config.toml
n_layer = 15
d_model = 192
n_head = 3
n_kv_head = 3
head_dim = 64
d_mlp = 768
vocab_size = 8192
activation = "squared_relu"
norm = "rmsnorm"
norm_place = "pre"
norm_eps = 1e-06
positions = "rope"
rope_base = 607000.0
rope_fraction = 0.5
qk_norm = true
attn_scale = 0.159
bias = "all"
tie_embeddings = false
parallel_block = false
extras = ["some layers without attention", "local attention windows", "shifted keys", "exclusive self-attention", "value embeddings", "hashed n-gram embeddings", "a smear gate", "an embedding shortcut", "skips across layers", "LayerScale", "capped logits"]
init = "orth"
init_std_qkv = 0.0202
init_std_o = 0.0202
init_std_up = 0.0202
init_std_down = 0.0
optimizer = "adamw"
lr = 0.00255
beta1 = 0.9
beta2 = 0.99
weight_decay = 0.017
lr_head = 0.00649
warmup_steps = 243
schedule = "wsd"
decay_fraction = 1.0
decay_shape = "linear"
final_lr_fraction = 0.1
batch_tokens = [32768, 65536]
seq_len = 512
doc_mask = true
train_tokens = 534600000
steps = 11193
dataset = "wikipedia_en"
Each number is 500 + 40 x the weight over its row's rms, rounded and kept within 0 to 999. Layers, rows and columns count from 0. Numbers have three digits each. The size before them is the row's rms in percent of the matrix's.

# layer 5 MLP down (transposed), 768x192, rms 0.166, rows 402-438, columns 0-191
100:522473524523479480498502516495567557494477540449462550494550582516539488502485443566437477482505467480469505533451519483552525585504512550500529445503516412552548485513504510516547494513476440497549424467490503464487494481537527517569511525448515513434445561521474512483454446508465512479524484480507494434528478475437483462380528490471462441486439463441500541513511472495524524563522497484465467472434547513487574531448528506516460583422523455514551408501484548532533490490458558433453550552491473473598572453484502497473584507472498553548403477458509472570489558491479542486
101:524511544502498516575478485503459480471467475473506587482563551603526539470513501539505439522540507509463429464439483483529526538459464534471456497528508480489488483480497499491522468506469476526579528536565475468476522474504535529490548489544435500498518548540482484475455512567537506415521498567479430500544488502533540512474616438501564515442531508472526510476421556504506521463516455517473488482375502457413498485498470506516487458431514495560514490540523448506563423520404470551544509511591563524483486488526517535502535497555560486482513395485473497579557452550463498442
098:454544533460500467526529459500483450536542435536497472493450483549536514475477431452506498448472542559512497481567526536539496528520424449519556433450532516501510494503545484421505482599509456452432555579538489469444526476485475533482559482541460501503526472493555510424452502530472530517556462439521496515497437545439487575516478437524507495509489487490501508478504472506476514498473505544468475475444473544481466510508466581507474422578435546475502532495569532457514454525478577450459454468472449502626458514568449584554523525504497501496574536509496574455546484499515415493
097:599527577450520497425525505519548550543491553504444522520450450550445576496433470517452487488486510540529514465573428479480552493422515543466456514491524427464587567465482469520453468507477527489434514509519490482479474512552513541500485491583480508569503509511497550480475449539461543439519527512495471434496514499480493474532529517573472493458490474523531494479460476447493507524484543538440527460514419533445459542489473600530467547551508504553512523434536458489473499520459445483482466505511507493404443509471537480540500598491514508494511587538536403500577549548538470460
092:509494513444514579511559534491516517498521453561530470496519574514421528457457467462569537461491484532570508512498449522559558504511515427413506537489490466541499469571438531473535505522511471552495552470505463524524456453505417530543517454534436531543562468485570501491576503429514543546513520495443531496514540571470542541403486425510529492492542563426439584440559538457503498524481504491477534493454539492545496513487493485476467538457499512515536458489505436465514426548489522441511454491480457446578506477564542541457528505458481539550512431509573442541520483463454528500
103:466514488507415500539481558516531556501477440496439452525517462474492495456451431520457533501478544521404488503524482432494517523432501582504451523512457548465481475524426446503553500501578496564552462516534413495482488532486474558489504530478488546455405504497495464502463464490443471489546483496489500523458507589501528536486499550555496468537487431504467543478457533595507489423461529471537454522402515538543471529472526399399581503541527484449485458556444567494473558509488485475533544538451507459488500560504494563500447534504538443515510498471523434449519520497520459523
098:474436525509568538521529457488529497503603474521522429507501521499517498476507565514548588566427513463506473482436476496465513572484558475503558501476412492501490530477500460566495452500504435512481500421439523444497478494474435504475485484505546471569507519479514416510493523513519544483470518519426507520522545462513503554467502467463490563490472591475549493560505487516526539515492486430497495518521482458501527524555452551484504438603462474486513511492558524445527482426501481514508496484501525463473505653464551525553456457518541419482450509462450467454457489389496517434
117:555562401466519477432451499547549500554524528506485435533473489495489495507586481506473467542500579488526529544515504517465495522444475533513499509539484536495521442419423485506451482542542508512562452560507509523508535516457512436477577481499540434508537437449543454486437488448523531454507481442440391534473472499496437435504511445511584492486471557518530485497530505461479540512546537497524498452479405514511588431494535515488417510514517544525516519547537546538513567446473484565502444485434469458466404470508497519551488548512530481475467543458498433461495520525537549540
099:543551519530459461577574488441551494460502536541479513497518451488492542507457515553469498502547413535496505475495471472466551480479549559421494512565527507570469488506531556461467539482497528471448510550541466446585513498492506443469542497493497492482518475490580504488467589585486508552478526490471494460549473512533458530468419515552436482570575478567475516512478553581459481528506448514554568520457473550547535491455621441457430524512543513546416464451531549483447526516545500483519498560486513468469473478459456453495504437530487477466541520460476518483541518481583474494
095:515457513467532512493539482515477517409564507521467501441459524526547492432540434510480531421473539548462538537499541479439427426414469469463499499488482482527546493522585541458510529547559496455537491506502494519537454508470509482492503505473530465521576550483531466480624505455474404468532471496455452461472480538455475524549436505547498499553499517451425547528423544541500456528517536465575464471524516546551448476537581536479464473480499576449539429517520515546476563540534460526547472459515444494478458509547532461585573477532457494555524498504467463521524499462507537532
098:471524460537499527545430504519528465486550534569541508519486468543538553419530536527549465494478555527491489494446434494503567478499460579513547484504501560535476475392500455477511488459485485557593493451528522512581407539541525513503532493540559440506505513541490455497489499558457533448378446507452532567451543521463480433432523497523559520542501526492502532545515437510486443501528491564541517502519537522513498492550447473499470488464564496513488497522576501473576522495483436430480426466477545521495432458508491548573507480462546457548556481464479500495560450568482521487
086:482488515535427579519513534520519559499584522503491490460488498500485538560449487478467513534454518516497486504484506443537432429520475492495522483448451439501529508473451482520533556490488394495446521494474530559539511505484408433519490516487494532562562470478484441486556465461488432465555538543497522449467551517481506519519465422527503510509526434498485557540501444472418505471433530482545457511523528504472500442579449463597422448481461479516481466570448541451460538542537489491555471501456492522439505474573461475547543541452494458513588429488432524538518522412505508549
091:512530550478447488463570485493482474476486528523487465479495529454528540583516556498493526440509443530452527455519550545506451538553472484458550493514543551497541463540518539459474480473516423521497407556491486535589485584495540536532485517403445486490463457555596470579447468535508485479520483467446490445548519526490485507497456498470478548523434483547437499446426557544521588485418553460534490557473439464534548613527560508452481437546541479461544474500542467482466597486481457506497529547457489469475507524490522506505513510512470487526515509492460511512547453458462555520
113:484529514449502473507489452560538495486464481551413424500495457479514468430525487538540488448495518502542531458488525417521530424504514517465523576532552481496521500472613549528525476510510459517494550546492488490517433494505463570534499542515514450466520456489506393524546442492441469514504519518446571602543500483474631451529542493506527470545509511548486496482505474473553492564522497498497476527511564481443534462482548544528453428521513460539525472591555454498488493510512450550435522508464536499421464504474475513429442434516514510496496527461534576516540441425471538534
093:486549455511421543589409484570490486511509496472510465588496489578454492471520490589564484528501493566556434496538481431494419502544483512561535550526515537524481493492541450489523534456491448531558502426504497542543547570479485514454515493436505564533536441565497522500519456482516492480432540522577527535497520471510464479573455508488486526523425457521531509529521515448497468578553475511528539451537534488464573508509504476459545449542444498529534505518545514519550498462520545464452549494466518461545583463441457550478491496450504471559504438562536481444462509431482468552
090:435408515485521528496436500527454407444490466450498531509567515500536424540496509514582475513485400538474452513492432506446523468456520488436482502480511553455462493545482458525487481455567503498463457464523529534479510506519462492486537499573547483546553514547469543478468585519432454455521546551428479567453523577489499508478510449503540516492457480468477511494535515488487451542468447559432433408463518518464452568444471530450558453493562506482457460589516516441488451541523519505565459495501574435489485473459501494580527497497474490546522497485496451536470534510433506502
068:548487538461521486503444459447508504473480515539488488517512449519474459438519478497535559509519507490497416508470447529576568548535597521527549541446525452480437603527480537579506557406535452562426479446496478523494506511506519504515464510543518522473436488528418513542520587523501544543523548553482514530482498481466467430430536423493462473454480476489521463477549488494569558511546478469444505461494495506499516568415437515409559571532564517525496521516476539508518478496581531557486544516552484474512520527495485531544523497529581549493452518523520520474500473540447433532
102:503527544505416499520525533517479477523493505524476538544512478514495545536544511464495457534572495549518521540434473464443455468502489557511527575476570523485544534510549532433461536560474499514586561517546591509544498520497548537548523489512425470528511466491526520493473413463482502479523537416510450524525433456508499497565468553522531456444578442606483440509488563554551454481557497535515457531502514471417496486584523554492524537432488509507548501472437517548430565441468443507553473432555442537538440468489488488486418547499476496491489481493474493522464520446465513502
103:543421525464440504451492458537558503500511559455520513514432519499485522532438515537562441512492447478507548487542485495475528467520544499436475442503472431498550443520475465491468403528517567541546538490449593586519530512563482514481523491490499565504464518474511496438533499454468513483499531464477483480482500582450549470521455463489495469477552494478494518521474450484506490476502605517542507517518426508505548491484529464518467408496539479490447514564547515441448459407449412458470606547499551504468483453524515527503437519428474497490475423427559481456497437546510465516
104:489483475540529532581488519539505542505542449507497468571481578428565468486481438584485464532503417477548483478490510495474450558522509499577521525555457522470523480480467513495547578551518502479486510492541526531512516560487432597443502530539466519487538492547492501474574430543461473541564539445493550496590462451527542494500499489547539505468550521507422472465535492472492605469551542513525545581495419451496496463533541517500495568477495503484468454507452426540476427553529501507508485524460572477513535513472505469537538519440561425517508499554526489522438499574555484519
112:521524491480540476472508489533500440579502524465425502479592549504549546451468487502489501503499506544490452523503485414481506512468583525430514488509515506558425454477520528463431501473546488487457551523520476471539533529492506488553456493529493521454543451424559502512519503462534559464451513543479435476501503451511497467493518576517568515549507508482491474527521457517460443556422517443521459592529512447435473573530528476496542493430489469544464512542514526533484460471567539395547478443555506467510455513436538359574516491544502464465512489470538509468533471408514511453
111:469555514489568529598488431519520532517568452463515495420484539514530462470570474451576509528428457518483493532480461469473574511475574499438520431515504492544519548462468505522496451480530449443498437519495510438438517405504472436465505547507500571455501514456496515455501533439470453496538490498528425474502469534499510540439503552497460496519483510427486493519472497481449532532422473543536489551513447467448482469462463539500466566507539469480558476582568478495448502437539409421490543466494521560513469531480501512595489537506442475472490447549526434507473546492447501482
101:557472462421606444461522514573455499466482538431504520484524501496575534545571581501554525505475497479480544435501478484462491537504555525515471491485503428472551482515496534542494504483528495487543555477510554426530547489490500463427493489489463557557489472546524506544510514540514477453492522546441500518524474526509513486527517529553426535506563527532498485460434536554434520427515435477427495493464492502508461547496448507519492489539534477485433435502529506448516480504560453505455456542475486482533593491455475513558422591494405528590564503499591480542459465533483548446
100:566479502504453500452532517424464525542468485500465534504465535458466519496525539476493466523468485568462449514486541518500517485474508586514479544450552472504502464500586460535551449494422548381497491565443521485491439493476566458531405412464529509474486494489466508382488563483477535522570574469513511509533503573504470551509471511493494467534528448549435510566531522582579509475525553461522496531491496524540477494585512543472459492521451481482464502494469516589537542488541541531537497446477541440524560498409456534467465512475497457516540525524403478496509517511477473486
106:516480475477490561483492450533555457478513553420514547458505530515463532538486461524475521555556531489443468524471589498559495555546509523502536524489497503553587467521481538519533522483516353611572485523524552433527458512587554538442509466540485513609509484516490511516534564489509455523512502493534519491509391434495494513495419499508435473480559492602468468503460488498510492490477527511481474524472512446530494455526539562562515543550495449527508475459551455467522479510498490532561497555496504517478469499521478477564467450577500539415442509451519502554520468497519478455
104:456502557491454528542586560571517543464526511544534517558511437482416587533483502511448454516478543537475480458476554441458502472411485466473426542441471498485517478478481484521489494420453522494567501521489499466545495544475480502490537525462486568609457534549523513508478477485459482407416510484614472441463476549563543481529499495489577477488496477451536450492487480503514481466493476500547459556498555502485522467576548507489440485446464561513489480565522496468529599524542498538481527485397524517503513512548485450528560516507488450504544549480466494478558471457497519458
092:484497453531505531476520542497482423533443581537560494556540530565529555566508489488569471500459494565560427464557559484538570465501482484489539447576506429465426468420503483449490476498458504487479434572487566494521562511488497491516526507484521477475528510510464527518528518433549479429502594460495523582519508476556474518510453489487525470510565555416531500568479562528490475485484545474606509509468481568452582544480556521489564480463396474482548406488463450535487555517526488478495514519500495509534470495533468445495476448547522471488488503519487481481474549503490541526
103:497517464488513586471426552549581446531441533497492445539494521518500532472529459465471552512468363588503502494532468507489522492483487427441567499486515512470554533505468447483524436469472515476545487520512532505524491456490447462420461500488516500487475505457459512440539423534500526445428427512486471552514490432491541480484511502452543520502463532404484453481538486585472532506510565463488495471464527484533458476500482512467544486461460461423537525427507523522546639546507518548456537468563550496435482457471490500539477434514468487437473550468509547531487491476467537448
093:488565511558503538475495496557445476597501524547468459505554528511520524471476517444508455543483513465480580506513513504426483517512469498554511398510464491451509505425552507478476498579475448463522470598541565529564528495471479510472541443477510519509463494497550477506520481463559368433525506530554539427478558506528597538478416451464480470494460474474456465524427510453489521506408454477519478467452503505524516503522490493554461466554440496524529468512433479421525497482457526443539484546488501524544465506493389490518499509508476525497459507545446457466514504536536585484
098:561466466422464595527464523484521545465441446527502471437506502485509499516554485472489501478549537453524491472490505520501470497391406518529489512536413561490514530543525492468525411504511523486516514544515455481520472522435501510458589573461500516485492459550552465490473482455501508522473560540477493491496510471504500365543521508517531574500400463499517422402500578497511480489473499557495495482492504583517520520543501482511585556457534518540541508504558468512479539504420526477485488436492500483510514527453482578516469551515432548546565511476511451493440486551571458490
097:534488465494505565489513513557385515539531566530543584434552477485591531458498510536475451476508529472464496481455526529493541472482493543543517514516535492511452479485623509459490549479501459478552479484562525469510503540466515466474467494464540521557511452606553435583560522487520519458545435526476485523446519562538470478536519499508525555541488464428535557530542470438551502443496476516508442470449480523505446538423508546479437573494480518497536437442485473562537504535519496480530446499530472491480431443433414531539536499478460503508503551412538469547493499513499514469
102:488496543487511486478534549489491489489509508538589525433494504493542488509490484480503457479528514542491526468510516479448518449504486425503477552561494575487506371485533438469534499551489483499534478535505498457514528439592510552437458451513507518507467503485555423559458478475452458449462481543478542372524532520492477488491464442492511539500442544422514522497467473477493479493441568560560538522465511554566516509517530470482438500527492548533530455466417590473459598448484496470499483541527467509533397490488505509467497534443439448453530491571446587485449511444506527496
108:527529497565520495507525492460508464478522482482494523497477501487580522501525562509440498505504488451445512482471494547485446460548495479411558509503493553527488562483508381470468489521480474527512427563521495461468470478508548439487516460418552513465464509412454547430528525484413535453492490436569524499493535506556471487458517543478538454510509518532533502515456474448456498495508555526488476510465473502531537456636573468533443492482468523491482516461468479486546564574567475466465469489539399378479542427510543453482552503483521468473446534530521433517540443473540500478
111:536485476545475532474485571492464452545548476514473499426569490440448514548543499605474484522487434488490511490521433488501491528492470473514467474460460528477571468558531501555559556554524555530473532547490507471459445484484449463493451512518428518516527550469509618465471530466548380466520482449467442501586527537489467457511488502447537462430467566472499502562474495545441446534461529555478545546521495566521489438487500519541498466540468490582499493521483557596545472485489477451513504458510462531538538452564540514510555480457482501565514493446570573522487504525508508490
100:557541505492564511527504463491508506466487533495498450514513546502485478502523525541491422563481562516463487511562467530453475547445491485500452457533472538480539580462540458483439542564489499499529524454511465514453506533445536515507521509510525573453573436482521519428530437448534513474468538420558481509518482516607402433534449573537501553551466513519550446474465471472476482520426540477469527494543508566466502468492519494480541505519459486510464496561408498477551528562467468488436515472545462509463563473523524435526464461426601442430468459507477530470537528467565531547
107:454513408478516521461611530442574470421522523510461498448532566559516560575494512492491522449510529511499528487492556490467538434493469489428513462468434497439484468507535489455484490524474476506458530524481498463500515553535556536486473454599527502524471566460490509469621462449537563482458463541569514438483497436451492472560467500498491470599493519526491424505516532544491506473501520482446474588541472436515498530471499487563515443524496508475488531501417494458523537528516486504496509456424433483483458523496494481538458481544512461416492431509450437500518571458455526502
105:453529521487560466511482546455414481488441509501530486529552582505550561512515567476509487513528488526502471452448547408526459543486519486512454545456489485474528485398553460516481498530497467420513469521505505496494515516530535475496560500559429462561413457522570488541458497527449565469487551535444507502500516499468507511609460517518502425524549529547529453467484520515517442484493569505542463562466511533547459468441458448524480494533457478523441493452542511460542473476544522431492426491514506472498597518525507469504507486430471529433517546440501506570415456547565545450
# layer 5 MLP up, 768x192, rms 0.174, rows 403-438, columns 0-191
100:511534593471499472548464452487491484471532477488519513482531538437509560505469500470506532545562482454561523527479442576537502491515449471514459521476456597561439483509536491537586484538435489503436505527498435435446504480503503536509506517505483524492583541462462491515471457506467443611546546515413518522485518465460500551480466424451436448450512533516448382503529463478510498502502486562478513569491573513519521441564470494492477507513538546501530532605507537439513458542507473455517551446436552534453485498435464493486468491498497459519442514526468511575539464491451476544
093:492543506455523533530493580509541535500495514473540428393444495445510532463510493578589524548489549472470519545501486615506493500513538463516524521460454525499464524429531445519511458495542470464483520504473461487509517513444485444497553451593464465475451466540447520488474514515520511510495505543519512556509447483465459539499470468549458507543555490512531462435525423433526574448542431454538519523444446408448506530467471561529473534541454491505541537524528534477501516480512494546486540431501448438462529486414585489518566541493525458466474456566533501494421442541496456500
096:470511469524524514531493482506547489478487552481494438449548551491517468472414472411542555490483529497490527565551476487496571557451525502461527493468493391512555470446459483468477508527567507522430531443448441491465491535499495530541507428527523485434460471476418469531480537441484573494465507529419541538518505437454576495466460430545496484495525546553488485470519521455499532457520533496443510518540463510496556461548449480531489508554544472436552537491497493460442481504505488488501552486497515543448565484529434483515509463545472578463562540525640462548443529428504468518
089:504508560490482474495445526552584456514541532503548447491490531475515470460490482525455492468447484514519571463494523572491592444523471517587583534458542479454569516484539482548521597512493531498454491484546578484496491482462597477564538552484593460453514530478493479525446466435431463455549462464441515522479472514443454512581540511489461450474476534582405437511500538500500505555533519523512532430576524499437543497544478561501504501508524480546567497521502490515488588519485547498512534528495515549449489469481455500461534445469447475482476479522486441514501426448484533494
106:423530472443494453527490466533425503500456452494475455495522458487529478437535443530492504497514530462503508461513462511539538536496492489554494533553481474480524477550511462535561492533529535532503504467570476489484502477568482561549490549539400557506475472522483474512442470495500516498543516487468555532437527458498544509490573449529506481435478501512472509470581535500551461459525492548407572449486430435492440511425498435440543513516511459452431548601467510507453546500476495491535520484488451483526583527493556608416413503504609518497474516485555494541517541512487484567
097:523568548545580501456510499441536610552504512559487530534483490457479508479493523470492522556533502515522570503500448473581504520508464503539528503542471491515556538524494549530436502529609553542478507493595553543513402458495495520476450463552508536435438478422525498501448429503564489588488447540442507467495531513518495477443558481573551459521538496524475508436541529543518462499474485496422493583485474507483499569490564448507522566512491532480485533405532516521481461573498525477576504507516545486509460509507545484459496499579543518506471474560481523526484467540466559532
111:468496473450512502437508509491474520496452468500433463479490434481564465517496435459527513498524562526584549531518395546542459525455463563510468489480461510497516532472405513565522484494520486558568486550470522503505553531540553548501527521567517529531492471456456519493450406446476530509484501446441488559471549494501436454422475476459509535494525532537494476466513508474534570478547449450488549477518510496558526486502483461498511557543518397526500545587560493549469471477464521600505500485475548524453482502452544542545499470556543430496438458472549517488545579487500528596
100:520525499493524482504508442533530559494527549523538431490507448517456511589537589509504538556526551453537554477567415543572475454531471460474493512533524504472518469519537516517513558525463515589500529508535458497539566471558526531535525486570435546540476573503445490484479541472479562512501456601465488482463471506507452464561448523569462408490562487473474468464501491540529486479459514467552472533503457539574487531528497510467528547444500484499545478504549447504485444479500489485539625429519470454526512479409494522505548420490500509534467461525475576499515575441497537521
092:519467507480592486440502560520553530539466474528457535444468482485445503465547509482533506476506586546479536497574440501502511490540462503535498520544495506479518578426557518498527445466521441480483533434567427387468482455504522481588539475552480500461553504564536509489482498461476468472537564446467550490484510405440439483479488443537479481512480487536459447463492524488520452516463497461451574512536583538569442508534553556556559487493492476510495492460484504425446509489506530523530478424477578433514525536500512550512518482483489466497492429496527555486476550404441511484
096:522527535460487518522539506514486565449488525482506494543505465514481454562499474429496534577508583506498529464562492546557489530578581476508475495579417451485523467497427534542475570531496480524504548523533481454438487485508485473518500518498486546498497517448459550495464522452567559516583529555524544471464436441450539485557489471483515492421599455551519449483504499491512576467529533490437472484489456423477458447534571466517527497576458508464446488514449462522418498576458512551479534494486501463469528447519530482444484514576505555473508458558530541490536593509474455472
085:480630491454555455433517458450489509496444518463403502557510486468577565515524473456500519480466480542530490516484533492573467490555517550465496502498496485525481511496528494524516598454487561533466532536493438500448425472541565503587555456520518524537426571489493539496487487536533511462512447458537502514522566440490512491580618438525482536498555519526546494577501505521535484561537447536529492508442550453484470497491490450480552513504532442546520470496507447531437443491437515501489568462563444510527492459455420565537507519508496495484451564516504469481514517470544505478
091:484492515462453516462475415526514472512507489534510476504499488496532517592578494448537514516553458495534514478540532466534477481541500463463441458476540471496458469452568472484521489491482496483535566450468408453516548547567587508519450544588458496488546504438510550524552401558465488501537466524499511512527532440476502490467489511477490542495499487531464491495548546468539557541448501486427436557528454465469516475521519540509488492517496459470493491444490464440432514511460506548567538401472513424581503513499585615459515485551508468473485382482532543474514544465432509523
114:488503541502535443553520552499472526532507528516491516477476542527488438520520458429512596555501531525490532474459518504487531452602541531550526474528500420487508548411451515507484484466483575455448507493545528523492535453508554475602440480473569471405482507468418514536540490449543517549519515508535465496501467423513517507532487439469516470469509504481492503497557511516514510485527490452479562423580522461480489411478516472486592568506531480444523566488487555532526472543506512534430582531540488496464506495530463483485412442552492570501471386556494506467476544453498493492
094:531462509505511460596517445527527454456442471494442382519520533502526505420531557480522524466509522436559522485529495542471482481559503571504508486524464449473497494509439543478531496462474465500504568513539510504521506454528480475558527511619499572513443505555489577555456440463463494483624561495519532525397465451476432514535466484501519442456463492446450539456522503442550543510534457555456509475460496493494518477550556536537533504498525495477506480574577511508511526499555475500438517535521520489528569500478490523453500472542500552508454506500485527433564546447434460555
089:497467490497487489540530463510575514529543454526467454505486502492535503491478463481565579484503409516482561455520558567535479540510500476532536519475502461475508460472468482534564517555529518508444481511472559459450545510553607628566454478542501490527501416508437478459510440509497417513480484498434567501518504518455451489469533470512484413495517544511507524496496505460483523541502566457418509476487503439492451489533446459498514485536565449481465515451436453466458467456487529507507473521482565493498475500393465495517562533496553554510457500598407532519550511434430511510
063:559467488544585446484552538553530467483386458403511537583447541476476535577505406524520478516499510543484479576569486488487451491503438456463508498601455437461534525536606512422493482590480523478538483545477573477507460514495520522480538491515510512534482463519488496506545462435497546480502466467503480463442502472498526468569510507494553530502533511516561509481533506533508474571485522465474521598462560569486512385559556494496485494499497522508562519419537472475562542536471491552507505497467466553455477511518534464499486489532504479453516495480504481511540542467520564478
100:485510535503450467511482513499494501508490482547448521520494486417561467419520546486537524452514492498484497500416463510472552486530512574564513446482522437497487518450554605449518473560520514469499515532476488548490445541476566481537469534499515546481434510543523456508525477532456446467550543490504459531551552421504486501507449516490525448524495504561507466476391604524518533532535464490409529458505583474527516494507526535455530561474547453468546525510493450455516490461553508570521454457530524525478480522498451575494477493489598590547522387522494504557481440483501443560
102:560501488482487432523536506450525511415485535570516484452488485506558553502521477529566539523464540488553556496515513516443480457485507535484582440471509448479478506504494544557495541523562499457555544419470504533464535527440509520488466537512479522512434601572434496590515492493544535492519494539424521480530574456454518536525489533492590402530462494519521417567452505527489530443478533471414527573474459485515491466565494493464486500499532441464470496496561449507507548496494496550504532453488517459546476502495449500475413390496488529580517431539526473501491475459509485540
100:522501562433607460533504454473408499519536487534481479545507519475540479517525554483538543450579458496541524470517470431478421486591470493543560510512495493471467493501506517512539546489456495578511535504477511500430486488521473592485574517548543474491524526553487481572471459484505533478559526480505524422444454463451515479427571469565542475479513533395481456449489528515486485504518474506446574544570442427481488479530513501451508476489493458478438530557521468475484513541490497491500484500485542515480561409521478588520535472500418475536525452516533569488573492503536547557
118:503464514441531484494407516500497451549547508505494509464499480478505473491460562467527595517494401488458527519509511491516513428534556461471470486382436461523476471498509573459521497462507531535385601468489439458587513497553540514583480511526522531476508502460448500560438521519622564450477481538512541432419535470437518490465487517509501472506533526551522467497491532506484535488476499470515517520454570453497489519512501452466571489512545454484424475503521484523439496479534607470500495533567469516460520465452474491405532481465518543480536480445531497499523491479458486509
109:566526536510594483501479460526559529512544436518454456412433506545467482511533499513528537575489459522511532478520536521477471489515523513520521459432525513530565506518502513477560542510493548471528488441460497505441563445565552489522534466545470488537446486490527569498470508505505503453478491528548456504484511466492481501449460493540530489510608586502522428495444522536529600519558465535500521508531522447439483429496518523553565539505552464499476491492460459510443518502545579510416514449539527497523487412463463483410532462527505543422494500512475541577515530479432387525
106:542545504485501460533544495526489534569453556556546494514488487537478503552564536437553480573472510505477529493528510463533528487593488447632538450502471406436556490394485509425489528472507545519466534500500535481451516508538520499496538454478473538515463547530428477488480482452559499526446426492486550492531494449490462521576487475474523496461556529485556458467469571527525490470520502531472489469476474481493484506454522483491570552453474488452466562448556510557461488480493576491578507481560439396434503521482509572582509458499588529506508508502515513481523475487502481430
102:485460507480473469493512468459475530504582498499436486488517414467478458475471561487485497490518501515543509463477551568513508537503500548535589487454514469548476442522488466564547490528484523532477489539550452551478490517473573508591490464556543522414514555478412518506486517539533530558471462466508547477444539546501497444471513480495464425546546484562466539556515470494575452454512538541439537494537506473527464469528479478467602481463597462440537531527470498489489480466567551517523530497439527477451551454505524513463496435583479618507501510597533483519473481447517493431
106:482534497428460563538438491478485488468500502507403446502553485476485451518549531491488563553450463514459511448456505468530505542529564522484548495571493538522527519442596475529616521456513443515487480491491479469463409500538505486467512595550490457558389529458492503558448463557564526559538483562514508488519523483441529482481501499439475506440589538478520454495446563514508535507475500478510471465476570463521465465546472422440542487505486495467477492450548484569488470471518491478489514467445505491500501493475494536502445474473521525545489486621503461533463533540549429449
115:504539520493455515594521485486430540466553514549484516502538530472488516465508514448514524588485491461524517489576479560521502466492544443548536469478516484543491528502450528520484521418472529498428552505501559531447535509557559554534476582480483523521457515429419591525483517478493457469548517452497533488532491423488466522508575457470577447491576500492504406500476570470513471443485475490526485536509565516500429441535483485464510527485520503446438516492482482562540505558507489560500656444524537494435532498458488511490494477527486532546491416489505491584436494507538488503
092:420498466531544519487439475537556505514437455472498473470475499454537484546534513451518545511514543450534514432480489519534540494501441543576496510486546521510508500477578477542478463518462467542496598537524560532510520471451552529519538519487472459491474518531555469531456517493518485512503478526496524455492474540497532455540534511476537470507504492457498529524588510405473478534481479547405563484509559506486455498528475401497504498504541475415573493512496477480498591498544449531485595473433494501516541429513467528427493392565508522569476486586481531492482456582476565599
102:458497498475447411450486512546454495560513456599497488478452454480506516516468519462507582544543418516488557492556431557517504488458536537467505488494571431480458555515488490514536450510537486436476552567439471510522499426521518586501484438464509535501468463487497548495485428451519531465502481518521499536416530519492444452432498498541481475485519565555547552518558594506504558444602479541507423458545530455505459515561486531488502458566460466453528540504515537505475501460570498513494489464515492545466484488444494535484487475575419572532498523502467549480466450479490478451
093:530541532438559530464489519499479483513501482486463462526450550509444566548495519519455493460449490529536560503459450589547488475498592474537508500569430465503454546486513516550505482499490509553531569472451541526475489484536515499534494510538488483540533529475491519506512511572485466528527517470502471521420538501474481547424540504555428492500544557477491484474429469552554485531482519523506546556581459529487502517470529506569668500526452490430458534479477490451520551473489539483511480527521533540442532474471487565509515436563512510511568437634545551443525516513537515558
098:509502498488555418591429524511522567457460489486492454502474424520529410479511546470463511459534520438525531470464473510547450491533471444520526493488448481540477487501550510585491520467525538542494533555561504483419544495504545551446523517505428492474475533488447523493534546452517582507529537523543508489459557445493520501544470468526484507461519537470517518452475561465512501455501471514445482571500523513536518528420399536572527525520546447463392577506524499547579546499477495482435454577481551474454539471400503485470546472542552533529424527515487480473532524465520491536
095:503564522451494477469413490521542534500529527525562442511531494512486460539527508524557582455511535490545496502530457526494500464529532475540554464486482429470488495551539518541556540448464494484507543475480501527483549513496509573541579438561449591483401534536476472502439477482416563509558552526436545577548476462433435432477503477524454501560489439464471420441507566527504511458513506481541526510591534440489488537549492501535523490497466500488469491507454424543476462495594527547526513533548452532502532517539503496507566472512503508552466513517506505574462555498472412467
100:516490476472474417554502445515503458484489497554536455491485549450512522568525500465521507563506479471488641536543482468548495481478542549485483523545555410496497500467468466524489548553539512494528505465497497494529516475515526501512449451522519581410499530516412541522437526487509559473503489537481512426539465419431556426471502453501496477519523534384496568497564520434532462472480528515541516430498525483572454468557449557464488463536601420494484517462521465539476550526448482514469519515498541521518574550511552491464536506526541493450450525530477540450482497545545461483
114:541535495508545442540500500525505526559491430570447436439449449473451448525562531457498538499537424436516503522507460508462480428536563499587557523484507526539462522414492549539552453477472476494554520486537531524426446442566531484511487529499514442530507528481487500574509456487468545458486516479487529509569504470445448448495571508551490474513516550493465512468551534438617521429551494562481493502456503448449491496486510536497527503506487493466494539527442472501521479597556477489486551497495474515470567454500546558440474468465525611591527470502537507487474503544471454487
114:445502545474492502549506519515491559528526517512460520499502484453563433512536503477518508475508495472551538505446559514542488466547512505532494512555495461491469572501527518536544461500530494558551508458447458464532518443515462495558478521510506479479465432444480582509458467485540537527491551479513458521469509489471532415480430502568502482498564488522504543448508578534549539498611504447439583490577453505442519438429437485488490496483515527491536583490580482496503510477523491543519583490613484537387525489456500574490466463587435500516439479560459560496488486463438490503
100:506457592465516467546505437500550553501505485502394426508492538458469457505475531437565532508480501491511502496495466496558516485484448432539570480471500521497581511523533464588583502513507496461448521478511479543456497483554471519486567522501474565520514503517452487435482472515471519552493492508509569493587501459484476473490493473490517453514595496519513508475490459549562578504503478531468496545487585500447527502508522526521594465493533519476464494530436459486554544555464456515467510529477492437456608541488452545489477393524529546497451483502433550480554573515539401462
106:475494521478482538436483557522483490478547601490460467480532484492493413489534516492480488473537513437495576580451462498495509476494471570515513475428469477489466492550519433493485495473540507451456531577455459455448457499461536549513410524529467533543432540447455557488427489501505579491510500455544507504519484374502541506501517541519517481477500513573504424499546555428547477487538530469435481520440513469461491559549478447529505538502531459496492529422460428515519464574538502497525578518517519484509472454426548533518427500442531555473462492518511470517583494448456471441
103:552565434496433444568485512505520478459449491482524513459571515457520504420539455462457523566580521561440546511536480508472494469520489476531580569558464503531515464494440590542486518416516471544433509461564450522508524518472458533542491550535494623459481498467529507474460447460490459481514531567557542513482475482472498554493536505499488527541539592527492497552548471493567545520508492503448564476500522485531555493438430543503493504562525495501440510485480381485439522480529517545559545509480541514504508481503492497454502539537534538450526493507600514514470439519522533508